Weights of a small GPT-style language model, trained from scratch on English Wikipedia: 4632 steps.
Each number is 50 + 12 x the weight over the matrix's rms, rounded and kept within 0 to 99. Layers, rows and columns count from 0.

# layer 2 MLP down (transposed), 768x192, rms 0.0647, rows 56-74, columns 0-191
67 65 59 41 70 47 58 63 69 52 47 40 62 46 36 48 48 55 33 54 50 48 43 50 42 49 48 62 62 43 39 64 51 57 57 60 27 26 50 72 49 75 39 65 37 47 65 32 30 49 49 51 42 54 57 45 46 51 59 57 64 54 40 61 47 54 44 62 56 66 50 49 59 33 32 47 33 54 70 42 52 69 62 40 67 50 43 33 53 47 59 66 64 49 36 31 52 63 60 69 47 58 58 30 43 50 55 42 72 56 54 59 76 55 39 34 46 47 53 72 63 55 50 41 38 34 65 57 45 48 22 44 31 50 73 47 81 40 40 61 45 51 61 50 53 35 64 61 72 44 29 28 59 57 63 74 54 61 42 46 57 70 50 57 53 65 61 36 38 69 34 55 48 45 58 53 43 50 62 61 53 26 86 34 66 50 28 70 53 69 41 31
43 25 53 55 50 16 43 46 61 35 46 54 54 60 53 36 56 52 57 42 50 37 56 66 25 57 46 57 44 52 59 48 43 52 49 58 58 43 33 49 50 48 34 49 43 45 47 48 36 55 45 59 51 61 64 52 35 56 47 53 41 64 64 69 44 67 59 49 36 42 35 60 56 41 52 53 52 57 38 47 49 48 53 69 32 45 43 68 45 47 41 43 57 58 44 40 48 47 42 64 56 63 50 41 46 43 49 44 54 72 48 24 62 60 44 21 52 37 58 52 27 42 39 53 57 45 56 60 68 75 65 51 58 56 44 40 66 44 29 52 69 54 62 38 60 53 48 69 55 65 50 36 36 59 39 34 36 60 55 70 40 41 43 67 44 64 53 54 70 40 47 52 64 32 45 53 39 48 56 37 45 62 66 47 54 50 83 45 54 52 00 63
48 65 48 48 59 46 75 42 41 45 52 38 54 51 50 48 39 36 40 45 55 51 45 53 54 70 57 60 49 50 50 70 56 49 47 47 45 50 72 54 36 47 39 48 53 33 61 53 63 33 63 46 38 50 51 55 49 49 55 35 45 49 45 37 59 52 57 62 49 45 55 49 50 29 60 38 38 57 56 44 25 48 64 41 60 46 48 49 56 77 43 46 55 46 38 43 55 49 61 44 58 58 46 53 35 40 28 52 73 52 62 48 48 39 38 33 47 55 59 56 48 68 42 54 34 42 43 49 51 47 51 51 57 58 58 59 29 47 53 53 48 65 58 46 34 52 47 54 47 53 35 55 50 45 61 56 51 53 50 48 54 57 58 53 56 32 51 30 51 40 37 45 67 51 37 66 38 78 60 61 38 40 32 29 70 58 33 57 66 48 38 42
63 65 59 37 40 49 31 63 41 50 44 47 38 49 54 40 53 67 40 30 50 55 69 46 60 45 38 42 38 61 55 41 59 50 43 31 49 62 39 52 39 56 74 49 50 65 49 67 53 44 71 71 60 77 52 36 50 62 57 53 39 40 57 54 47 45 52 52 61 55 56 52 43 67 57 45 45 49 56 38 58 51 53 35 57 29 50 45 51 46 40 56 44 50 40 58 44 47 33 50 50 44 50 61 38 40 49 44 46 47 39 49 27 60 41 38 60 43 59 44 41 39 41 54 54 69 50 67 52 49 40 41 56 44 51 53 52 39 57 44 47 56 60 50 64 34 51 56 42 50 19 52 57 59 63 63 34 30 59 43 47 44 38 49 54 52 44 25 45 44 25 51 51 45 43 53 36 37 31 59 44 59 23 55 45 52 70 54 55 53 09 57
61 52 49 45 53 60 45 48 56 58 44 47 45 52 52 54 40 46 41 59 57 36 40 54 67 56 32 41 41 52 41 33 63 34 54 46 44 37 64 45 57 67 47 51 54 60 75 42 49 40 52 43 31 56 37 58 61 64 47 29 60 50 56 65 55 53 54 60 44 36 49 38 39 43 64 58 56 65 52 45 40 31 65 59 40 59 49 55 56 41 49 55 57 77 48 55 61 53 41 32 70 44 66 65 51 33 50 48 41 41 33 40 61 49 59 53 46 55 45 55 50 49 46 34 62 43 56 47 40 28 48 56 55 74 61 49 51 52 57 63 45 51 52 54 55 62 18 43 36 52 47 48 29 39 34 57 63 60 51 47 50 42 44 41 42 45 44 35 52 58 23 41 65 60 60 52 57 44 58 56 57 40 56 62 44 54 49 52 47 54 35 53
49 62 50 60 50 41 64 39 58 44 42 43 46 68 43 23 63 54 61 45 42 49 41 38 38 51 66 50 48 38 50 56 54 54 62 60 41 55 46 40 62 62 46 57 34 74 40 51 39 38 55 52 36 34 39 58 51 58 60 59 55 53 54 38 60 38 48 61 45 44 55 42 46 45 34 43 56 39 35 54 48 34 30 60 58 43 31 36 52 50 34 57 40 48 58 55 37 51 35 49 45 40 71 52 46 56 46 53 35 37 57 46 42 48 58 48 62 42 55 47 48 52 51 29 41 59 62 53 28 64 42 46 54 43 56 58 47 62 66 38 46 37 42 55 50 51 48 50 42 45 32 36 52 42 60 54 69 38 73 56 50 58 47 36 34 65 51 51 52 49 53 34 64 51 40 48 55 58 60 60 73 50 38 50 44 70 64 61 55 76 22 62
42 51 45 51 50 48 50 47 60 45 63 58 31 67 47 58 41 45 40 48 65 80 49 47 61 44 64 46 57 37 60 54 73 45 57 50 51 55 56 41 60 46 48 64 49 49 48 64 50 56 54 52 48 51 35 43 81 61 54 75 51 50 26 42 60 51 37 64 54 31 60 68 37 28 66 61 45 50 40 40 64 51 52 34 56 40 35 19 48 58 37 42 64 82 59 36 30 65 39 38 55 33 38 53 34 51 37 50 43 19 50 59 51 71 61 31 70 40 44 43 55 47 49 50 52 38 58 36 52 37 41 40 40 52 54 55 48 53 38 28 50 27 45 53 38 55 48 50 63 46 50 50 37 64 37 36 58 43 51 51 47 36 69 54 58 77 43 44 45 46 69 36 54 36 29 42 36 67 58 43 67 60 43 38 63 70 48 47 47 32 63 57
42 53 48 69 47 54 60 24 53 54 57 54 45 60 49 54 55 33 39 36 59 57 68 49 47 71 42 54 72 51 31 70 40 28 72 46 52 42 66 45 43 61 68 35 41 59 75 52 35 41 55 52 52 35 37 50 53 45 45 48 50 41 62 65 55 33 53 79 44 50 74 34 25 36 39 66 28 49 46 49 44 40 65 47 52 47 50 55 60 55 50 51 56 40 48 50 49 66 56 53 44 54 63 41 30 42 47 41 28 32 57 55 54 65 59 45 39 70 61 61 59 41 59 47 32 26 58 40 54 45 50 54 31 45 45 77 54 35 73 41 53 58 52 46 47 54 55 56 48 41 31 59 50 47 54 51 70 50 61 49 61 52 51 58 74 58 44 35 43 33 28 67 36 67 52 59 34 59 60 54 43 44 61 54 45 58 46 51 52 30 53 72
67 41 56 40 63 52 50 66 43 62 46 42 69 26 32 58 50 55 56 45 57 45 53 30 38 54 58 45 52 66 38 37 51 55 76 28 42 58 63 48 60 64 65 45 57 60 39 53 73 52 48 46 47 47 38 64 54 69 48 40 38 65 31 55 69 43 49 38 48 50 48 47 41 63 69 34 56 43 53 38 56 64 57 33 59 31 46 62 47 47 45 57 49 54 52 49 36 58 62 37 56 54 75 35 64 42 41 45 54 56 73 59 44 40 43 84 32 37 38 40 44 56 37 33 61 58 60 47 60 32 30 54 62 51 45 44 60 43 51 46 61 43 62 62 65 62 49 47 47 50 43 58 70 67 35 68 40 34 32 49 60 65 43 30 34 46 50 70 27 51 36 45 44 53 65 56 39 51 48 38 35 34 63 41 37 48 43 45 54 57 48 67
38 47 68 45 51 55 52 40 46 50 45 76 32 57 45 33 51 54 58 47 45 55 47 47 53 31 67 50 51 58 43 42 55 47 73 49 60 62 42 68 38 43 21 59 53 60 69 67 44 32 58 54 42 66 57 45 55 55 57 46 56 49 50 46 25 63 61 66 59 64 41 70 59 32 57 66 43 47 58 48 68 71 49 39 63 31 71 32 52 54 52 53 58 63 47 48 53 58 37 63 49 32 51 40 50 46 51 49 66 63 44 53 45 39 41 34 48 47 36 33 30 30 45 42 63 48 57 43 62 30 45 54 50 62 67 53 33 39 53 32 51 57 33 45 60 47 69 38 49 50 47 59 64 50 58 62 37 45 34 47 50 35 39 45 54 56 52 35 55 55 53 62 35 54 63 37 47 49 52 48 43 56 72 60 58 41 31 35 44 62 41 62
72 50 54 32 55 52 63 62 26 40 18 40 43 55 58 39 51 60 19 45 60 66 35 71 22 42 47 41 56 39 41 25 63 67 41 55 40 63 68 69 58 36 59 65 59 28 73 60 21 45 41 48 48 36 57 65 25 61 51 72 32 69 28 46 63 60 56 66 45 69 49 36 62 40 30 38 53 66 33 53 63 64 53 79 38 52 66 69 45 33 54 45 25 56 45 32 41 53 45 44 28 55 38 55 50 55 69 24 05 51 61 46 45 34 45 54 66 72 45 65 41 44 61 67 42 40 40 49 53 80 61 33 57 50 67 53 62 45 68 35 65 70 68 51 40 69 30 54 51 51 36 39 47 48 43 50 51 54 49 67 51 38 26 51 42 39 49 60 79 27 62 31 46 51 52 30 43 50 64 78 49 68 46 63 59 70 69 64 48 69 03 51
52 34 46 46 51 31 70 41 45 65 56 49 38 65 43 50 50 34 56 32 50 70 36 36 46 39 56 57 45 60 40 60 52 50 53 47 44 61 50 46 33 51 46 46 54 52 55 33 56 45 51 56 64 43 65 56 52 40 31 52 44 55 52 57 42 51 27 49 29 39 46 53 38 47 43 56 52 56 51 60 56 61 51 59 73 49 45 36 33 46 46 47 26 44 15 46 46 63 46 47 47 61 57 58 51 49 41 42 64 41 41 50 54 55 46 52 56 60 47 39 45 64 57 47 47 62 52 53 52 44 52 72 62 42 44 61 45 58 51 53 21 59 50 48 49 50 65 59 42 51 48 48 63 55 54 63 62 39 43 60 76 61 57 53 33 41 60 50 37 56 70 54 41 35 46 55 51 52 48 61 46 52 45 35 41 37 49 48 66 39 74 51
42 54 59 50 49 60 64 46 56 71 59 59 80 58 41 21 29 48 55 62 41 65 47 32 66 73 44 43 50 58 43 54 61 49 56 53 36 35 50 50 51 42 44 72 64 71 46 13 52 50 52 46 46 38 32 35 60 65 62 45 53 44 65 68 66 47 60 45 81 37 58 64 61 48 46 55 54 73 41 42 57 41 30 76 43 54 41 43 44 61 62 51 42 37 59 50 44 80 59 54 44 47 75 47 50 45 41 59 81 47 43 63 72 51 56 62 50 56 67 41 57 34 36 31 46 61 63 56 54 39 62 55 39 42 61 55 50 44 40 67 40 57 70 52 53 58 55 46 50 44 50 54 51 48 48 65 44 57 61 43 49 47 37 47 37 53 51 34 34 31 47 28 37 48 39 54 57 61 45 58 46 54 41 47 58 43 40 46 42 84 69 63
57 66 28 42 39 50 78 46 52 62 51 44 29 48 45 42 41 39 80 47 48 54 53 57 54 63 62 50 56 47 33 57 42 50 54 57 19 38 54 54 41 67 45 37 50 64 47 33 64 57 46 58 20 35 47 67 43 48 36 44 71 45 70 19 45 69 44 59 34 45 37 61 63 39 54 43 61 60 76 54 46 54 39 37 69 58 45 65 37 49 52 35 58 65 48 58 48 32 22 52 48 76 56 57 44 49 55 62 36 39 49 52 63 66 44 45 34 51 43 43 44 82 42 67 50 33 47 51 43 22 49 35 56 60 30 62 60 60 58 62 52 69 50 42 58 31 58 66 53 48 66 58 56 68 33 46 57 65 60 55 34 43 40 54 46 59 58 44 46 54 26 43 26 37 51 54 58 34 15 50 40 73 56 49 33 44 48 36 64 63 48 44
51 55 53 43 35 49 41 48 26 56 57 57 47 25 28 31 50 58 54 52 51 51 40 56 32 58 55 33 55 45 41 53 56 48 57 35 58 47 64 59 56 76 36 50 35 40 48 40 21 38 44 33 43 45 62 77 40 49 63 49 60 55 46 50 51 33 32 48 62 55 32 53 62 40 27 49 52 27 46 53 42 21 54 51 56 43 44 54 38 61 64 66 44 81 37 54 51 54 57 71 42 51 48 75 68 63 46 22 50 48 63 31 31 61 43 66 36 47 42 54 57 41 52 32 47 68 49 59 51 45 54 60 55 45 52 46 29 61 47 59 37 48 44 59 58 58 48 61 50 55 40 54 45 47 54 67 43 56 36 67 36 35 40 73 38 38 47 65 53 49 72 64 51 60 43 44 58 43 65 55 51 49 49 45 54 72 33 59 58 64 19 52
29 73 34 43 59 55 49 29 62 63 63 57 40 51 42 39 55 39 43 56 59 50 48 40 81 45 56 59 70 30 53 62 55 56 31 37 53 37 51 36 39 53 61 69 62 52 49 49 54 49 48 57 32 77 74 60 60 53 37 47 44 43 47 57 56 48 46 41 65 43 55 55 54 39 31 62 35 47 55 46 38 42 68 44 47 66 50 37 55 50 65 35 41 37 58 67 58 47 49 39 59 29 46 38 54 63 31 45 71 46 24 42 57 48 47 53 55 43 54 52 38 73 58 35 54 29 43 43 57 24 49 45 62 34 67 47 62 63 66 78 60 57 48 41 27 59 41 51 48 62 41 63 33 56 57 42 39 69 55 30 59 55 45 58 50 36 41 64 40 62 33 52 48 29 74 42 57 55 64 52 34 40 24 66 47 69 36 44 51 48 53 44
46 59 46 26 58 59 58 35 64 55 36 45 49 73 35 48 35 70 55 42 54 52 55 38 60 61 64 39 45 29 65 49 49 50 47 58 38 28 53 48 54 40 44 30 69 58 51 34 58 80 58 43 34 57 46 39 42 42 51 55 48 45 70 29 51 50 46 60 41 43 47 57 53 25 34 54 47 38 73 65 53 39 44 58 57 52 55 58 41 37 49 49 51 39 54 46 20 55 57 26 58 25 59 46 57 61 44 21 64 35 48 46 85 73 52 60 39 45 56 43 43 60 36 57 57 22 58 53 34 20 59 29 53 47 45 51 52 41 35 41 53 49 42 54 48 56 56 54 59 59 58 53 59 43 49 44 53 34 42 53 47 44 54 65 60 60 49 52 39 68 71 55 37 52 41 61 45 60 33 57 63 39 47 38 21 46 16 49 33 47 41 48
40 53 38 56 58 54 33 53 46 49 66 34 43 35 61 58 45 55 45 33 25 61 40 57 42 51 46 59 47 47 47 33 42 34 43 43 56 39 88 40 57 55 76 37 28 70 47 58 63 62 62 60 41 48 44 54 46 64 55 46 51 53 65 51 34 62 55 63 61 36 57 61 37 57 50 41 53 48 66 57 55 59 65 64 68 55 58 67 43 56 49 60 38 64 43 56 61 31 44 63 47 46 46 34 42 49 47 55 63 36 60 47 47 62 55 44 26 68 60 57 30 43 56 65 41 40 47 68 56 48 48 51 37 47 48 48 58 56 49 42 74 64 48 69 22 49 37 46 56 49 55 64 54 43 41 53 39 61 52 56 54 59 45 51 65 39 57 52 57 46 40 70 58 31 48 81 28 42 68 52 55 43 55 73 74 55 46 49 73 45 53 58
58 53 67 21 58 59 58 42 41 51 55 44 62 73 29 44 45 66 43 55 35 61 67 63 53 57 51 73 34 74 59 52 46 33 45 92 56 44 42 67 46 42 43 27 62 34 72 39 48 50 32 56 59 58 49 62 40 36 40 73 69 48 26 58 47 51 66 46 60 64 47 46 61 64 58 19 59 42 68 61 70 54 36 54 55 49 48 43 64 67 36 48 60 55 44 40 49 28 60 63 64 28 65 30 41 49 18 41 45 39 47 27 51 38 59 51 37 51 33 69 34 35 38 49 29 59 37 41 67 47 54 39 51 37 27 44 48 51 82 26 49 48 63 43 69 30 39 59 62 68 52 68 41 48 63 45 62 41 75 69 56 39 36 71 46 70 62 56 79 38 46 39 45 51 56 44 48 61 78 47 54 37 44 55 62 44 53 25 55 41 29 29
# layer 2 MLP up, 768x192, rms 0.0793, rows 57-74, columns 0-191
51 51 47 58 40 52 61 50 44 52 55 56 56 46 45 43 57 47 58 53 46 35 53 43 49 49 53 51 50 59 44 62 59 52 52 35 52 47 53 51 61 44 50 31 77 56 46 51 57 54 51 61 48 47 57 42 55 49 54 49 38 65 57 66 70 50 43 55 49 55 39 56 47 61 54 51 64 56 41 48 52 48 56 48 47 52 43 53 63 31 49 44 48 49 55 69 44 58 51 76 57 61 39 43 53 66 50 45 50 65 51 39 47 50 54 30 47 54 49 60 30 59 47 51 44 52 57 56 47 55 46 42 50 60 48 43 54 42 38 62 60 34 63 40 64 29 55 59 46 59 60 56 32 73 45 49 52 43 67 51 46 47 39 51 53 54 40 48 63 36 49 52 55 41 57 34 52 49 60 37 38 49 68 34 55 62 63 77 55 45 40 55
52 44 27 63 33 46 31 57 38 51 63 57 57 47 47 43 60 45 43 38 45 44 66 84 38 56 39 27 43 48 66 47 50 48 36 72 36 54 56 46 81 39 66 67 63 60 46 45 49 49 47 55 62 47 51 67 57 53 52 45 40 49 48 53 59 30 52 74 21 28 48 76 68 69 32 93 56 43 51 53 38 41 58 50 56 46 34 45 60 51 51 57 54 56 51 61 46 54 43 48 65 42 68 45 49 59 27 41 57 57 48 38 38 57 66 48 53 55 56 40 41 54 61 47 58 56 38 47 65 47 60 40 35 50 50 51 58 47 51 41 53 30 50 50 57 48 55 54 52 37 66 66 58 62 49 42 60 54 47 37 38 43 48 53 49 36 58 36 71 32 45 48 51 50 41 35 54 31 44 35 48 60 70 49 48 46 59 60 66 79 39 71
60 40 42 51 78 50 59 48 29 54 64 42 70 57 39 52 62 51 44 45 68 57 14 46 58 31 59 58 57 49 65 56 43 50 44 46 69 49 58 56 51 37 63 28 36 81 40 57 51 51 58 43 54 29 63 53 65 65 44 39 44 75 64 37 48 52 53 25 58 55 37 42 60 34 48 60 51 47 28 32 64 42 43 61 43 39 49 58 63 49 45 28 46 42 51 55 46 67 40 46 64 74 28 18 43 57 53 66 47 74 48 62 39 30 72 38 35 49 53 64 41 51 56 66 57 45 47 38 37 42 34 62 64 29 30 47 45 60 41 58 61 67 43 64 66 74 45 55 61 34 59 45 72 50 34 52 49 53 53 51 15 62 56 46 51 63 43 52 41 60 38 57 50 56 62 57 67 45 62 59 57 50 44 74 60 52 65 55 56 30 44 43
47 44 64 46 43 51 48 72 45 60 61 47 70 58 43 36 68 57 48 44 63 46 39 45 47 49 54 36 70 51 35 55 64 55 30 35 40 49 61 47 51 42 53 53 46 49 43 48 55 64 54 72 47 64 49 52 58 41 78 65 27 52 76 61 50 40 59 48 45 49 43 46 32 48 46 80 72 52 47 36 54 59 72 61 56 58 63 57 49 41 44 37 67 54 47 37 43 39 63 57 42 48 48 51 41 47 80 58 42 50 32 51 61 52 58 33 55 60 46 48 31 71 52 54 59 49 50 57 62 73 36 40 55 41 30 33 49 48 42 67 51 40 47 65 63 41 61 65 65 51 63 53 68 47 45 58 60 41 63 51 70 67 34 54 63 37 46 56 43 35 42 46 48 64 64 42 36 48 53 32 63 50 74 58 38 55 54 36 48 42 27 53
48 47 55 51 60 36 40 42 48 57 53 57 49 66 41 40 51 63 50 53 38 26 47 45 52 34 42 59 46 31 61 44 46 54 23 47 44 41 34 42 45 50 49 65 51 36 60 49 46 45 48 53 53 45 62 36 58 60 49 62 36 56 55 66 44 65 60 42 59 37 45 43 63 50 41 57 52 44 44 51 52 45 49 44 38 47 63 46 52 40 55 42 57 70 37 31 45 41 48 55 29 67 57 55 48 43 44 36 42 59 43 49 57 46 56 40 63 32 46 64 60 50 70 57 46 46 52 62 61 75 69 28 61 50 73 51 60 41 57 50 61 61 42 56 57 60 60 67 49 45 50 39 44 61 44 44 58 63 51 66 48 54 34 49 43 50 56 52 45 35 38 46 59 63 46 70 57 44 57 52 53 48 51 52 46 57 49 51 47 49 40 37
45 39 58 46 38 50 74 45 48 33 27 39 52 56 57 42 81 54 55 36 45 45 50 40 46 46 55 59 48 57 33 51 51 49 43 59 60 44 75 74 48 42 41 61 53 36 50 55 48 69 62 63 32 44 52 65 51 41 58 37 36 65 46 56 60 43 68 57 55 46 48 40 39 54 40 61 43 53 44 78 56 56 48 56 75 51 46 64 48 56 45 43 45 33 50 47 45 37 66 45 47 51 47 64 49 56 58 56 68 64 45 47 60 47 66 47 49 62 55 49 61 53 46 35 32 44 29 70 65 57 40 59 60 45 33 35 62 25 60 49 52 37 51 46 63 41 58 41 46 67 49 47 67 65 46 55 59 40 80 63 48 31 45 49 40 32 47 58 67 38 45 50 57 38 67 32 52 45 57 61 44 57 47 46 45 50 65 35 58 66 46 46
48 41 50 54 56 46 67 58 60 42 41 62 51 55 59 50 58 55 61 31 24 44 58 48 42 34 66 38 30 61 54 53 52 47 28 48 64 57 41 62 76 27 41 59 59 41 38 62 61 64 41 44 34 68 71 59 72 30 52 43 37 55 42 61 54 38 53 51 53 32 52 68 49 74 53 43 55 63 50 41 61 74 42 64 36 43 45 66 35 52 50 52 59 38 53 52 38 59 34 37 61 47 38 36 65 49 40 64 74 62 52 30 59 49 41 52 52 42 44 50 58 55 39 42 58 33 47 48 71 49 69 47 40 38 49 47 51 39 62 70 52 36 59 62 50 40 57 51 39 55 66 60 52 38 42 51 70 71 53 49 46 33 40 47 52 55 49 34 45 57 45 43 54 16 45 40 61 37 57 32 60 63 58 37 47 58 56 79 46 55 49 44
35 29 58 44 43 48 60 40 58 61 43 55 31 71 36 39 70 47 47 73 37 51 25 51 49 35 36 46 54 47 60 54 63 57 42 34 70 50 40 60 57 55 55 61 47 57 37 59 56 52 44 57 49 35 45 24 75 64 60 64 59 73 49 51 60 63 47 53 33 38 37 38 34 51 57 54 64 55 47 54 63 52 47 36 35 51 39 41 71 42 66 33 54 40 57 73 49 54 54 54 71 53 63 66 54 43 61 47 33 44 48 66 44 69 49 68 54 71 49 84 46 48 64 49 45 63 63 45 28 51 49 56 48 25 48 73 47 51 54 40 50 32 57 55 52 58 61 44 45 50 66 64 39 66 45 20 53 52 50 60 46 61 48 48 59 39 71 32 56 36 43 41 52 28 43 42 67 32 56 55 52 58 39 43 43 58 74 70 64 44 39 69
60 41 51 63 52 46 46 48 76 47 59 55 54 55 35 49 69 55 37 28 57 37 57 33 49 60 51 66 44 37 73 42 62 57 51 47 42 43 58 33 51 60 76 60 64 62 55 50 44 52 33 57 58 42 66 62 51 53 48 64 54 57 44 50 24 46 40 52 45 30 56 48 40 70 26 55 48 51 41 44 29 37 54 50 44 47 13 43 49 39 46 68 33 46 49 55 47 44 74 35 64 49 40 40 51 50 51 38 38 53 67 18 47 58 69 43 64 61 85 56 45 61 62 56 49 59 47 57 55 45 53 41 42 46 27 60 73 54 42 70 50 56 66 29 74 57 43 45 64 61 56 76 58 67 48 42 58 37 65 32 34 57 45 38 53 46 47 59 59 38 48 34 69 44 76 57 41 61 47 42 37 56 36 51 41 50 60 31 52 60 49 38
46 37 55 47 53 37 80 67 55 42 69 25 66 60 71 43 68 42 47 63 22 43 61 38 34 48 57 53 53 46 38 46 57 48 54 53 54 40 47 51 64 60 42 46 32 48 43 39 52 50 46 54 36 42 47 41 57 47 35 52 41 48 43 65 47 56 68 20 44 74 43 56 48 43 44 63 41 54 49 58 42 46 55 38 38 39 54 78 66 56 52 45 51 65 33 63 37 52 67 64 43 62 55 45 43 42 44 68 41 53 55 55 54 52 59 46 03 41 55 57 43 73 56 31 67 53 51 50 42 38 52 59 39 07 50 53 51 71 53 73 66 54 30 34 60 61 48 46 36 61 41 58 21 23 44 41 56 43 53 58 25 49 57 55 32 59 42 51 43 31 36 62 64 45 47 38 66 22 59 35 68 64 76 52 41 55 55 52 50 61 28 48
39 54 48 47 56 51 41 58 38 51 46 57 77 41 57 48 57 66 61 42 32 35 58 45 45 61 51 55 44 47 48 47 41 50 51 62 59 60 59 53 51 34 52 46 63 47 54 54 51 51 72 54 42 51 36 54 39 55 56 38 59 54 39 41 56 47 70 45 64 62 52 43 54 43 40 49 40 58 47 34 44 35 53 54 57 45 49 70 62 49 45 40 58 72 71 50 62 45 53 49 61 55 39 58 45 30 32 55 60 50 45 52 45 51 69 29 39 43 56 54 48 44 55 44 79 53 37 51 36 47 56 51 64 40 55 53 56 50 54 57 65 32 55 56 61 42 35 38 63 50 54 39 37 57 62 37 51 64 54 56 53 46 56 48 45 73 38 37 66 57 30 58 46 60 59 55 49 66 54 47 49 55 36 50 71 61 47 55 38 53 46 53
40 45 46 50 62 54 34 43 72 29 48 43 27 65 41 47 58 40 38 37 44 14 11 38 50 55 53 75 42 71 49 64 38 48 32 75 60 54 48 54 54 43 61 44 66 47 42 37 54 30 53 66 18 56 79 68 52 45 48 64 38 53 48 60 52 57 50 57 28 56 43 49 62 39 58 34 53 54 34 63 51 56 55 41 48 37 50 43 58 35 43 53 76 49 41 68 59 40 52 43 61 69 50 59 50 55 52 28 38 55 64 44 43 54 64 16 31 64 55 62 58 57 72 58 57 61 44 64 55 41 31 30 77 53 47 70 72 67 34 51 49 61 54 34 61 65 51 64 53 62 62 61 52 45 62 64 55 71 32 44 20 63 71 43 59 43 75 43 64 57 38 58 58 68 35 37 53 44 53 46 48 46 80 46 35 63 55 52 42 50 46 58
41 52 49 66 54 54 50 62 64 35 51 58 55 48 70 33 36 61 71 62 54 56 62 38 53 52 47 64 42 48 31 67 28 48 55 48 63 49 68 52 46 51 37 52 68 31 38 50 37 74 73 55 35 45 46 34 55 72 85 65 63 39 44 43 31 34 63 25 56 54 64 27 44 54 21 67 58 50 44 38 53 28 44 45 41 47 70 64 54 48 46 40 46 49 48 72 43 59 61 51 68 63 44 42 67 32 38 74 62 48 56 22 47 49 50 26 61 55 61 42 40 74 31 55 49 75 49 50 41 63 53 63 48 62 31 45 59 41 37 65 61 42 37 55 63 48 53 62 29 21 69 56 43 46 56 56 57 57 40 67 52 74 38 47 69 47 63 62 53 58 57 53 62 48 48 32 59 17 45 46 47 64 68 29 40 87 66 64 56 60 25 45
34 36 66 65 52 30 54 37 68 56 62 63 58 68 60 44 50 50 82 44 53 61 56 40 34 74 65 63 49 39 48 28 43 48 38 53 51 67 40 57 45 33 65 37 53 48 32 44 55 62 52 47 54 48 89 35 53 48 38 43 41 45 61 52 43 66 70 52 53 62 63 51 58 61 54 53 58 49 49 60 54 55 49 65 67 40 45 51 73 33 37 63 57 57 42 33 47 58 36 55 58 67 51 23 53 48 51 52 47 65 40 35 49 44 40 32 49 30 52 71 61 48 65 51 50 45 66 68 62 52 43 37 51 45 73 36 62 44 27 52 54 53 44 32 66 63 61 72 64 61 73 29 55 42 69 36 46 78 48 48 63 45 59 50 70 61 74 42 58 53 38 57 52 40 62 64 49 62 40 48 56 49 65 67 47 55 51 50 48 73 37 27
37 19 59 65 72 56 63 61 34 31 43 28 43 55 35 36 49 56 51 41 55 51 57 52 43 68 56 46 39 48 61 46 41 34 46 62 47 41 46 64 60 28 39 50 59 53 37 39 52 64 61 46 35 38 34 49 71 29 58 55 37 48 45 46 61 47 45 58 45 38 33 67 65 43 33 77 66 59 20 39 68 67 48 48 51 58 55 34 35 54 48 68 58 40 21 60 47 41 47 48 23 50 55 58 81 50 41 73 44 58 53 38 42 50 72 55 46 48 36 40 35 62 49 43 39 25 34 45 36 58 45 67 52 48 35 23 61 48 49 41 45 45 32 55 58 52 38 46 48 25 71 55 46 49 58 49 69 48 49 50 36 50 60 56 38 37 51 36 47 44 62 58 48 66 45 39 34 49 69 49 50 56 59 42 37 55 46 70 72 50 33 40
34 47 49 58 49 54 60 37 50 24 34 29 42 61 43 27 59 74 42 72 59 46 43 41 45 55 73 49 29 43 47 60 60 52 43 47 45 56 51 57 54 52 27 41 53 43 45 41 49 63 67 56 33 49 42 45 61 43 64 58 30 32 45 56 47 48 47 46 44 54 41 53 47 73 41 72 46 58 49 27 56 46 49 44 50 41 55 45 38 47 58 58 43 44 46 72 39 56 46 40 60 42 45 48 51 63 58 59 60 51 54 28 57 58 47 24 47 36 69 47 31 67 41 46 37 61 47 54 46 66 53 67 48 45 66 40 40 59 37 72 75 36 34 49 49 67 59 64 46 34 56 61 53 48 61 51 85 38 48 41 39 60 32 43 76 48 64 60 44 62 50 50 68 42 62 22 47 47 45 59 56 59 52 35 67 68 49 63 65 62 26 53
41 44 51 63 50 69 44 58 57 65 25 62 51 57 51 39 72 76 29 61 44 46 77 36 58 44 60 53 61 57 62 53 61 45 58 66 35 52 24 46 63 53 65 52 61 14 53 42 61 37 41 46 54 37 59 29 67 50 51 51 52 63 44 55 37 37 39 46 46 46 32 42 36 54 39 77 45 64 26 27 47 51 74 41 38 57 41 43 23 25 35 23 51 38 59 61 45 62 18 57 26 52 54 50 69 24 65 59 50 60 37 56 64 41 72 57 52 50 42 46 43 51 82 39 75 42 47 69 50 60 30 35 52 57 29 45 66 47 51 60 59 45 49 52 73 71 45 42 50 60 46 60 45 56 42 42 58 22 54 45 76 70 35 34 61 75 68 78 38 44 50 37 58 42 45 19 49 53 61 62 47 65 62 58 66 60 61 50 50 54 53 30
34 44 38 50 37 40 37 86 72 46 61 42 63 40 59 31 61 26 46 74 64 51 46 46 39 51 37 38 50 67 76 35 55 63 38 27 48 37 56 29 53 34 51 41 56 46 44 66 22 44 25 77 48 50 68 62 56 43 55 49 38 71 43 37 46 28 52 50 40 34 71 62 37 64 68 58 64 57 37 57 49 43 49 62 50 44 54 38 63 30 49 57 35 59 57 55 54 50 55 42 67 49 48 44 75 60 34 42 59 65 67 35 66 55 61 35 68 60 68 37 36 34 51 70 46 37 58 44 34 60 28 40 54 53 62 37 64 46 20 50 67 40 39 60 63 58 44 38 76 48 45 68 45 58 63 55 53 47 58 39 39 56 73 44 41 57 29 44 27 54 60 32 57 47 50 36 54 44 52 37 34 56 66 60 26 50 67 58 59 39 35 47